Weights of a small transformer language model.
Training: a variant of Adam for these matrices, 483M tokens, 15268 steps.
Each number is 50 + 10 x the weight over its row's rms, rounded and kept within 0 to 99. Layers, rows and columns count from 0. The size before them is the row's rms in percent of the matrix's.

# layer 7 MLP down (transposed), 640x160, rms 0.282, rows 513-553, columns 120-159
091:57 47 55 31 54 52 62 70 35 54 51 35 51 51 48 53 41 55 49 47 65 59 54 61 42 74 60 56 25 52 33 42 57 63 58 43 36 40 61 55
113:47 45 20 43 37 64 53 42 47 52 52 58 17 38 62 50 50 33 51 57 45 58 53 54 28 46 50 40 46 24 48 51 44 48 63 52 47 59 57 72
107:57 54 53 51 43 53 28 57 48 52 76 47 48 56 52 48 44 38 50 51 62 51 43 53 49 54 54 40 74 58 71 56 51 55 57 51 46 47 59 63
109:45 39 31 65 50 36 65 41 57 61 31 57 42 70 57 40 32 74 39 45 51 63 52 57 48 41 48 47 33 55 37 54 54 55 52 53 56 49 60 61
083:49 40 60 53 40 35 62 51 37 55 36 40 54 38 48 48 59 53 32 53 38 37 67 42 46 59 43 53 18 47 36 37 44 48 45 53 27 40 44 45
086:52 57 45 42 43 43 63 55 54 45 32 40 62 48 51 63 56 47 46 56 44 71 43 46 30 57 42 54 35 50 40 28 61 53 40 60 34 59 49 40
095:64 48 47 40 50 55 11 51 53 59 67 50 48 60 55 60 45 46 46 41 45 48 43 50 51 50 47 50 59 44 83 35 47 63 45 51 27 40 28 47
126:56 40 51 50 52 71 39 51 64 48 57 63 72 57 66 53 48 22 65 79 68 56 57 40 40 49 48 44 58 25 58 50 52 31 36 50 58 38 42 47
110:55 56 39 81 45 58 49 51 44 77 56 48 58 57 44 53 49 50 47 56 46 51 48 51 41 57 46 57 56 45 45 31 37 61 45 32 74 56 61 46
092:69 51 53 45 33 61 46 51 28 58 46 48 38 46 55 53 52 64 39 47 53 57 56 35 35 39 60 56 41 41 55 45 55 56 57 52 50 41 53 57
058:49 48 50 43 60 56 14 52 46 56 73 47 55 53 49 48 57 65 37 52 44 45 43 45 53 56 46 50 74 58 69 49 49 53 45 42 56 39 62 51
094:53 78 39 34 69 31 61 54 49 57 41 42 78 37 54 55 50 60 56 54 37 46 48 35 46 67 52 36 48 41 39 48 41 38 58 50 40 68 42 54
117:45 36 35 42 45 41 28 51 52 48 72 40 49 50 57 48 42 70 47 54 51 47 67 59 61 41 35 76 65 43 70 48 62 71 57 45 68 49 46 43
093:35 47 35 67 40 57 48 54 51 53 45 61 44 55 57 55 43 29 49 68 55 52 47 60 44 66 63 52 58 31 50 31 46 54 43 58 34 54 47 61
100:45 50 54 51 49 62 52 47 46 52 44 60 48 53 61 47 52 46 68 41 61 46 67 46 49 54 35 47 55 46 51 34 56 67 37 44 41 46 43 57
088:46 43 54 49 43 47 70 53 49 41 27 54 48 47 54 46 60 46 58 45 44 43 49 53 57 64 41 44 47 58 36 23 59 55 41 56 49 63 59 56
095:54 47 56 51 50 56 40 45 35 46 61 50 53 58 59 44 50 50 49 42 47 50 61 36 40 40 31 47 66 46 62 44 66 59 46 48 42 43 85 46
080:61 55 43 40 39 60 53 40 54 46 63 45 50 37 42 47 65 54 72 40 51 56 49 60 65 56 45 43 52 48 53 30 51 50 64 57 68 56 42 44
083:32 56 53 56 54 53 35 58 52 54 57 60 42 50 58 39 42 50 60 44 60 45 51 51 79 75 49 50 64 46 65 49 69 47 46 56 52 46 58 36
106:54 45 51 48 46 49 59 58 63 53 23 42 38 53 50 54 37 38 43 47 55 48 48 47 51 46 49 41 18 48 37 43 44 43 39 35 22 40 32 53
088:67 57 39 52 58 42 27 39 47 46 52 42 38 43 25 63 45 56 47 51 42 47 42 58 35 53 45 41 74 56 71 51 52 44 45 39 43 32 64 51
104:59 56 54 50 47 50 00 46 54 45 92 54 51 51 49 48 46 44 54 56 50 52 56 48 48 49 50 54 85 46 93 54 53 51 43 51 45 49 58 44
107:45 64 59 45 41 42 39 57 50 66 47 43 49 74 37 48 44 48 43 49 40 35 31 71 35 50 46 44 56 49 60 51 46 33 50 38 38 51 53 56
117:59 60 55 33 49 47 69 59 49 44 29 39 50 38 59 59 38 59 45 48 38 64 43 45 45 49 68 41 39 38 35 54 67 41 52 68 45 46 41 56
102:47 48 54 48 66 52 72 59 57 58 23 52 40 33 53 50 54 45 34 55 50 65 56 54 62 58 50 49 17 56 30 48 49 40 56 39 49 46 51 50
092:40 51 40 54 52 53 02 46 35 62 87 43 52 56 65 56 38 51 50 48 52 54 49 46 49 55 64 56 67 49 86 47 58 43 48 58 65 55 46 52
095:48 48 35 57 51 44 60 54 49 61 38 37 47 58 47 51 60 60 44 56 53 67 47 55 56 66 56 56 37 62 40 46 54 41 47 35 39 57 39 46
101:46 47 38 51 62 52 37 46 46 39 70 50 66 35 68 54 51 58 43 67 52 57 38 60 57 56 54 54 59 49 63 30 74 65 62 51 39 39 43 48
084:62 48 45 45 48 53 54 75 45 57 48 65 58 44 35 44 61 49 62 46 62 51 60 48 61 62 38 45 46 40 43 47 65 51 55 54 44 34 52 56
088:46 52 51 48 48 45 67 43 36 63 33 47 58 49 38 53 32 56 36 54 56 49 39 51 60 51 62 53 36 35 30 45 38 51 53 65 51 50 40 45
091:56 43 57 59 53 56 39 49 46 44 62 46 35 56 37 67 32 47 31 50 34 39 48 51 36 55 48 50 57 42 65 45 55 53 48 34 68 45 45 38
138:65 41 51 40 40 32 39 57 33 41 54 42 45 61 40 65 40 44 58 38 42 44 48 51 37 42 48 32 53 49 58 46 37 50 57 62 31 60 54 54
092:40 60 48 50 48 52 54 66 47 63 47 48 46 42 58 37 63 42 61 61 53 51 50 44 44 62 42 38 52 63 49 63 57 37 61 65 61 42 45 51
097:49 49 65 39 58 50 30 26 46 42 56 49 48 55 50 68 55 55 41 36 35 62 38 36 50 53 55 55 71 46 65 66 57 46 53 45 41 59 47 35
096:66 45 35 46 45 63 57 56 44 48 77 62 54 43 37 53 39 49 73 42 50 42 38 61 59 69 53 44 41 49 53 51 50 54 63 39 62 53 42 51
134:56 54 47 27 58 41 72 64 46 45 27 52 46 49 44 67 44 58 47 50 53 44 56 46 42 54 54 53 29 45 28 35 55 39 56 41 37 53 45 48
104:43 37 45 39 46 46 49 62 40 71 42 30 42 46 68 57 66 38 52 49 56 55 57 60 52 42 45 55 56 55 50 55 56 56 43 26 60 33 59 50
096:54 37 50 37 39 31 69 50 46 30 51 63 46 51 49 42 23 50 53 38 54 49 50 62 44 45 43 71 44 37 45 49 47 47 54 66 54 52 54 35
112:73 41 54 67 35 52 68 52 59 44 38 37 34 62 45 38 46 49 55 48 50 72 50 60 65 56 47 45 39 52 34 38 63 67 50 56 43 60 51 42
105:50 50 49 18 46 54 58 60 39 41 43 61 59 47 55 53 41 63 42 36 41 53 26 56 47 65 55 67 48 46 42 53 52 48 51 56 53 65 55 57
083:46 36 66 52 36 39 32 49 46 55 43 72 50 53 53 53 41 39 35 40 45 38 57 55 45 55 59 49 50 36 66 42 39 51 49 44 43 39 62 40
# layer 7 MLP up, 640x160, rms 0.258, rows 514-553, columns 120-159
110:55 61 51 48 45 55 44 55 33 52 38 29 59 55 52 61 61 56 37 50 59 37 35 75 46 49 53 43 38 54 42 59 39 34 46 54 54 45 66 55
106:49 49 47 47 51 64 59 49 51 35 55 38 59 41 46 54 38 41 51 60 33 43 45 40 37 41 62 69 53 48 52 66 61 34 34 60 48 52 46 51
108:31 57 42 52 60 50 37 47 42 59 59 51 58 64 48 52 53 63 44 49 60 66 31 62 35 28 60 41 51 41 35 60 38 51 53 65 41 61 58 55
089:42 63 51 42 49 34 51 46 62 49 46 40 48 68 50 52 34 56 41 47 52 71 50 59 57 39 51 40 61 30 51 44 48 61 29 62 43 41 46 43
100:62 72 61 53 44 77 42 43 52 48 57 48 63 40 33 44 58 49 50 50 48 59 71 42 46 30 48 46 54 47 42 62 56 26 46 57 47 44 52 31
089:45 41 57 50 75 52 55 59 52 66 46 52 53 50 55 59 59 62 57 59 47 56 53 45 56 43 53 59 37 54 39 52 55 54 45 50 66 49 40 43
131:49 58 48 55 73 66 56 51 61 66 62 48 69 42 47 45 45 52 46 56 61 55 48 44 32 43 59 35 52 42 49 65 48 49 52 49 56 38 48 51
057:42 50 46 72 68 55 45 59 56 41 44 53 56 41 53 37 51 64 33 42 46 55 43 54 42 36 60 44 42 51 54 51 50 44 40 60 53 50 43 59
098:45 48 36 56 68 46 50 37 37 42 46 55 54 38 50 49 51 58 55 33 51 65 51 47 65 48 50 42 49 51 61 45 41 39 47 54 46 31 55 54
064:61 63 42 53 55 61 48 52 39 36 37 53 67 54 56 50 49 56 35 42 56 50 38 41 45 26 57 36 32 47 46 62 46 40 31 57 59 47 46 52
099:67 46 50 58 72 58 39 62 56 34 49 45 70 37 49 63 31 33 48 57 39 40 27 62 45 41 53 61 46 71 51 52 36 38 35 42 73 45 62 53
108:38 51 17 52 52 52 44 61 43 27 58 51 47 40 56 40 58 45 49 60 51 39 47 48 63 40 68 55 42 59 48 64 39 39 43 45 38 61 32 53
100:52 61 61 50 49 47 67 36 50 55 45 63 61 64 62 42 46 45 33 40 67 47 46 46 51 35 57 40 54 51 46 57 33 43 30 40 69 33 49 77
104:55 61 61 52 48 47 47 58 57 52 47 52 47 32 47 46 37 52 48 29 70 43 54 58 48 47 52 33 53 57 33 54 47 48 50 60 63 78 45 47
095:55 72 54 64 51 69 59 48 52 54 54 34 57 50 39 54 41 39 35 41 64 48 56 41 58 48 52 49 31 51 27 39 56 24 38 32 60 50 44 64
091:59 36 41 68 48 64 42 60 35 42 44 60 53 52 45 64 36 46 43 50 65 38 63 46 47 35 56 46 51 46 53 60 51 37 33 48 57 45 60 52
090:49 45 42 54 68 45 34 59 40 39 56 52 37 50 41 28 36 42 50 60 70 40 51 70 48 48 69 45 43 60 37 48 52 47 42 64 36 58 54 53
088:35 52 47 43 43 64 42 72 50 31 45 38 54 55 58 48 54 49 49 54 50 52 60 32 57 58 58 50 44 58 61 42 37 54 48 64 54 40 58 60
097:53 55 42 45 59 38 64 53 60 53 44 47 53 39 34 41 49 48 47 65 57 22 49 54 47 43 59 49 48 47 34 53 46 57 48 47 71 46 43 54
095:62 49 47 51 47 50 44 67 54 52 53 59 38 56 28 50 35 56 49 46 60 59 43 65 52 42 49 38 36 71 46 60 46 49 36 61 50 59 68 55
081:51 38 52 40 59 58 56 50 37 36 60 48 59 63 53 40 35 63 46 48 58 53 52 42 45 51 65 50 50 47 36 70 52 48 56 41 55 40 68 47
098:39 60 65 53 64 47 57 44 37 66 56 53 42 54 50 42 30 33 39 57 55 67 53 78 49 53 62 47 42 66 54 75 35 40 42 49 53 63 51 59
107:59 63 50 46 65 46 48 45 60 32 57 33 52 52 55 50 62 65 45 50 49 57 32 49 48 33 43 49 44 40 54 54 41 57 41 57 38 54 43 51
089:42 67 49 55 52 50 49 50 58 48 40 39 78 66 45 60 29 53 41 48 37 45 45 54 61 44 51 65 46 29 44 51 51 64 49 61 35 56 39 52
086:31 49 72 43 50 56 48 39 39 33 57 39 60 41 54 33 49 58 33 47 55 45 29 50 47 39 53 50 38 56 33 54 40 41 40 63 54 33 43 48
099:50 63 60 53 50 44 58 65 43 74 50 55 57 37 33 50 55 60 47 47 58 62 39 56 45 52 74 59 43 59 42 70 51 58 52 54 59 41 50 46
106:73 47 47 47 47 48 75 49 54 53 53 50 73 52 45 42 55 58 37 58 52 36 48 41 49 29 54 59 47 46 30 62 63 48 40 53 58 60 56 67
089:46 74 55 53 66 68 57 45 35 38 46 56 45 48 45 33 42 45 46 56 58 35 59 69 54 47 75 46 42 63 57 40 45 65 48 50 60 45 55 48
090:60 66 55 61 64 25 46 38 67 48 55 53 53 50 44 54 25 64 43 44 58 55 53 55 54 40 54 50 60 42 50 40 44 54 46 53 65 46 45 45
096:45 41 40 60 37 53 43 44 35 33 52 41 50 34 50 61 41 55 60 34 21 69 39 58 29 48 52 55 44 67 42 40 50 38 48 34 43 47 63 51
061:53 50 48 51 56 31 52 43 44 38 39 49 79 40 39 46 30 28 36 52 46 52 53 59 53 37 48 48 50 69 43 62 34 50 40 56 58 69 46 48
093:50 50 56 58 58 56 55 46 53 38 43 39 56 55 48 47 57 37 44 48 40 51 56 43 43 44 58 68 46 56 46 58 60 51 46 45 49 41 55 57
105:40 49 46 49 59 56 34 54 54 43 41 68 42 35 60 45 62 52 31 62 33 39 50 42 48 41 59 44 49 44 65 43 56 57 51 51 53 83 45 57
100:52 58 41 50 54 64 43 56 39 46 49 75 56 50 37 17 55 40 45 49 63 48 63 64 48 47 60 48 35 46 46 53 44 54 42 42 42 49 58 46
107:50 58 59 53 69 36 60 21 56 25 51 63 48 34 39 46 42 57 46 48 47 25 58 51 31 41 53 58 44 65 60 62 62 47 43 54 48 58 53 55
105:48 53 61 71 48 81 65 40 40 51 46 52 48 31 40 49 57 64 40 52 36 63 58 50 46 47 45 49 38 47 46 62 47 43 37 75 40 56 66 59
100:48 47 33 53 41 59 63 70 17 42 40 49 52 43 58 50 40 45 54 27 31 71 56 41 51 31 57 59 62 35 48 53 58 45 55 59 47 39 50 52
117:49 60 29 65 63 59 56 63 40 48 64 33 48 35 46 53 52 60 34 62 38 57 44 55 43 35 57 25 39 44 23 49 56 40 58 59 63 57 61 44
105:41 50 43 54 53 63 58 67 33 52 43 41 50 55 62 62 37 51 43 45 47 40 58 32 66 51 62 56 35 53 40 59 51 54 59 53 56 73 45 47
087:35 69 39 42 46 50 67 58 49 51 55 43 55 54 65 39 43 52 44 46 47 53 54 40 42 43 71 42 70 35 65 38 46 47 50 55 65 49 36 49